From a checkpoint of a small transformer trained on Wikipedia: 2 heads of 64.
Each number is 500 + 25 x the weight over its row's rms, rounded and kept within 0 to 999. Layers, rows and columns count from 0. Numbers have three digits each. The size before them is the row's rms in percent of the matrix's.

# layer 3 MLP down, 128x640, rms 0.13, rows 81-127, columns 240-319
098:482476478487501513550480461514483503501483487549476457461556507526513521541497475524511503501478497504514534495497500494443503480500499533502502489497501457504508518484517524463502497470532513539491504492476531495507518512523471472481498492
103:532503507485509489509517502499517488564474491502484486512532503486510480485523516510496461456490498480482507484521504556516453496481477462485498513461496544518517545496479523512498492463513467475519557485452475528492534470515474487460508488
100:495505480536504535572494507503522505535510504522484466461510458501502486505516483470532533461500528500475480511478503514492470437487570493540502510476477513487576506481487495506497525519492497503480503462571527534493507514441509483516488467
093:479493506541482470512481498494479539460537503502524508484502512465502470512470476493432501497507477494492452543510507469513457506549536483509505482508504457503478465489488498517499545498478515490459518521507510500482471513505473507509495497
099:556527508499500547525554501558480499499473501493535509486495502502524525549534499513456548506487533525503515487540498449507492479503541525479497481465510492488518507474527480558500539495514496527484503465532532573510496499466488483510478514
100:479452509480496483503532507512471508512505490465483495474483507474496464532492552498503510508502543538443484494514495436472523494521501505459499472465499480524463525527505510518500557492549478494440514494483501499496514478509457446506485525
100:494466492488504536549552500503500513490474499459458521505492539499537457480498495513495510487477510496490491482544487459502464518576478553477494507512479529528512508480511496529503483484477498512472502511505524534547498538502515497493485495
107:499497509529523481478521506507483462506489485471485533484526522483584535519543513551486473472500494506473533522470493476492513529491565450516487470514485507503539480508484536483500485499489488442485522506491506499502512505473522492539488530
098:454499501503492546502494492458541475446476504517455475450541446526493553498506477529493499493482505494484521497534495452520478537461497539521499479499517485515503492517527465528498489531483470462477547482537473465495481487473502478449498450
098:519513521469517479444473512485490476452514509482519500506464484519410488531532461500503514514512478463491504486499512494501516492533467494510493467509489525520436492490445476466502463481525496517544485474493485480478545498524500514525524547
099:492511489474519527520502503561465539459537491524540505485523482511511501517516509499510456479500473513504516483510496492498505505515509527458506483468502459491491483536528521483495508494513529576482495501510478474482507512468489485483549468
096:494457485486505494499490490546489506479532491472500528534525476526485488502524498480512507511486564476537527446490508457524492462461458473490502501490493506535544549510511536471494501500547496554483582498525532504476468486515506500468467485
100:478533507550491513497514472507512509544493515502536510536497510492502516509493486485438482542490523521459515457486501512461512509521485482531502491548535505517474520513498538518502528509480497552494508507518481538503514518470441468561506473
102:498501498510511474456466557492488468441516495522475533528492500524519434498556541499481512478449492508509510509481510524514445483529482510442503495491497482502499462520537525451501476462459474490532491501560475535491490517502451510490497469
103:500530490547492479490509481515455511501517514491545470514516501483505493507492513509522469496512471502518493509531501470515454525525467499438507467492518518531553480490510512498502542506473509527491475475537524531475489524501471518485505507
102:532506508466508506493496480505561494546534501483504476548516525533538466477477526532527502519491512489502502503474498515436550490492540504547494533492488492530498466510499510491500515458475494556503521504483524524474509519480509485486484487
098:448523499501482460493491477471479506502513496480490494516465506467541479470505513492542506488500515520543491493533509490500509477573463479483498504509497496504498519522509450539497480540469519470488523532478467471526462515516494508490521468
104:460528509491503520497480492538483498511516493460466524519466514528514515487482491493504490499473481495491513505502507518565494523471522472497501472474500569471506463533537549493501454494504483535461522511500471542495528560518549497490497535
099:536501501508498496485472493500503493509457486544500540527467516468522500486538505516529476494517512545560519490519507513559516494494491460549496477495519470486484489464501491526503567507507467463526442528496476533506533500507497510482455489
097:523508509521535474520514501496465517556509504493482484472531482488464530514538496524484538482490512462503500493467509458500495469530545581542497492480508514525512499484519514505501579512491497469447482495478535512527499534517511509493557486
096:494488482491517500482496499483494513485502519503508494501531513451465511511505514482508530503511488480489484499510506553552507482476537482483502517471484490524517526510479470515497503471532536501509494519507511479496473466476446507504502532
099:502545502485537539517506459464461488508519477520497514485507506491473472438502458482442485491464497497491502492497497531475486445487457507520495489465495497524508522468525500512499540478497472459493464488464508520510464486486474518498498512
098:465555507527506505503530459482468540504473493497494502472510499496521523515533488542522531499494467474514499505487490486498526500521493470571490526469458450497477519513488489452501507446512512451478487476497497512504517414515492507491530487
098:452506499499494503517525489511567484519471490481545498510492483436455491496496483524472489506490469514504520467499494454501499498510508526494494511517494513490521514497518475497502559480446481487521468486487557522505510503488467489522509526
106:492472493501516466497531456558500493454494499516503496513438485503429501478463488510541493434507533522487516475481520426532531497503520495516506512535533479504479505521516485501500498549488478544505544520482520531510513524494462486480488489
103:489526505492486548483528492557476475551531490535511499500474512545502537485511501471487536488487511470486486533469500465525495489513446443489488523466497474499440467524519472485505510502500487501501529470481501498494530492508491498510539509
108:490502507464493490525514519456502480511488503485464461474501479485525478515461503506543482472519477482513499466475495502467446488507478517512492537517493510501493492462488451500499490539482487541509454513518519472509496479512494470478472471
101:501492493484507482516522493451487514500479521478527475495488502479480430492489517506507462492487481491530487432503488454491484528476441487450499516491511499506514490466503477457504517498433451520502495500525490480509476521495515475548487497
107:517493499452500489491504466532489483526446481496471501480503504497416525512500491477463503458502484500488483494503490506533504475529457483446499504494502497473489515462526495497498496484497457540526507469478469513510561482488482517493473502
096:506493499485498483493507518490478523476544484488488486489530510487511510533528527496489448539480538514481477514506490510513553508496523547454498496495531547511509526510502518525497473527488511471465544515527497507486514476497488479530540483
096:492484500515472466483500495500471507503484510521488487448516535502535510479516490470507544523502470503489461474498497424537525519479508559543496528525511505527484504486485526486496508462459513550530507512547524468528498461520467505500460478
099:496495499500505555475459479520487478491553501483491512503539510487438483489489503457496528513507465493500502527536500437474542535510512503515504496515475499512516490521501470526499507449476488482464505496481509460505495500518522505485462531
099:500544498537535509461502492472432510520485500489485546493488525530514500461521492466512486448521476493511497495510503510507489522493541422506505507490540509499491462523518520487500534453519533524488538507465496516507505478552502492516511503
102:508506519538501524473484480516565494532500503523504505507514508498503522450493537481566490462518522549517489546522499533503528494482515518479502443569506479498515435492517481534504503474555498519503573491482489476526476523527489485495514479
101:442475516519476581472483466453515481453499513472539490459458493494522495507462525510537485540521484525503506499479493462487490523474551484515500499511487545505490457515497587484501521494466508501454514491510465496484533462514528494487527487
103:466459486485490476536479497474469485522438479441476469470484506521480501473510503509522455488484530509522469510506508541502486486476469456502495513434472497488507506461483503519501447515548508441496471517464482471488517485503528486503517493
097:486491529486517468481499480468462506483517500501475513479521480445482507490462495494513489534489511476529465493503501454503467546444550491469504506507535490475494471474455476450500475492485526520481485464496463488510493468484465448504469517
096:437484481460491505512448511459464477538486512514493490510528492489504526509497458512462448510510503462509469502514481502496539497520461443478499475508450476484511499500477494480499566525498493475513489514499478476475503510496497499496494502
102:506477512451502454470503502495468484533501479487482444481514514496494504467486468509487468496484515476495509496492504549497536494515526440463491512514521461472495475496498497507498506472477517492487492456512537465536522520489503490505465470
100:483486507509501566494502447481512581496486505477535499536477550484476471526515503504453421469495504502466474502486484518438480488473506460471498435458509517515466473475464537468499513468492523495524512497492523508474483517458530520499498504
100:480494504524510470524535533495535519538493512486499514514465515508505508516507522478490512523529529475485533521554506524486541508483501464461503502498520546496471457510533540518500536515466518475497566509473528492422479536515500469524515556
100:500488501520506479511498499511469471487504529513496500484444506466530511488476498470536492459511495517524513500500506458488498507557530520483498497490499504525511533509495504495503497500503511515494500471512509492532506494516494488493542505
103:528458527491530536531506518472509500520503493515515463507515522519538531488521493484491553526475500496526529505483489514516559491510514521500509497502536513536551519516511526455498494527468516479458526459496472516527492517483522487501503516
097:497487506448503510492497493475534476502493495503536510508538482475464527497465478495512540504509462501526507510522496523478505473512491501541501510480488509500556514465485518487500488466489508491480498530488485473514499505473520482480509518
100:471529507497496521458497478452509523551515515540494489515519488489506490523495512493509508496498567524504523543504508491490532519438458452549500491486554526495547478513492520500500508500496529522495522486434452479514491470502440568487541498
103:570501524463478473479479519501519530498530514466468496455464481536476536545454500513489509509527476499547484530522503478514488504550530468508505495484511483501432490479494527558499472515486476508492557495544471552501488478504505465499496484
103:535497511527487499526497441474535489521530497473486482551462458473435536498488479505512509483523507507554500480509500527534542494488472490515496508487514505497481508525506519536498494499468529499448494505470493566530508506513511504498531520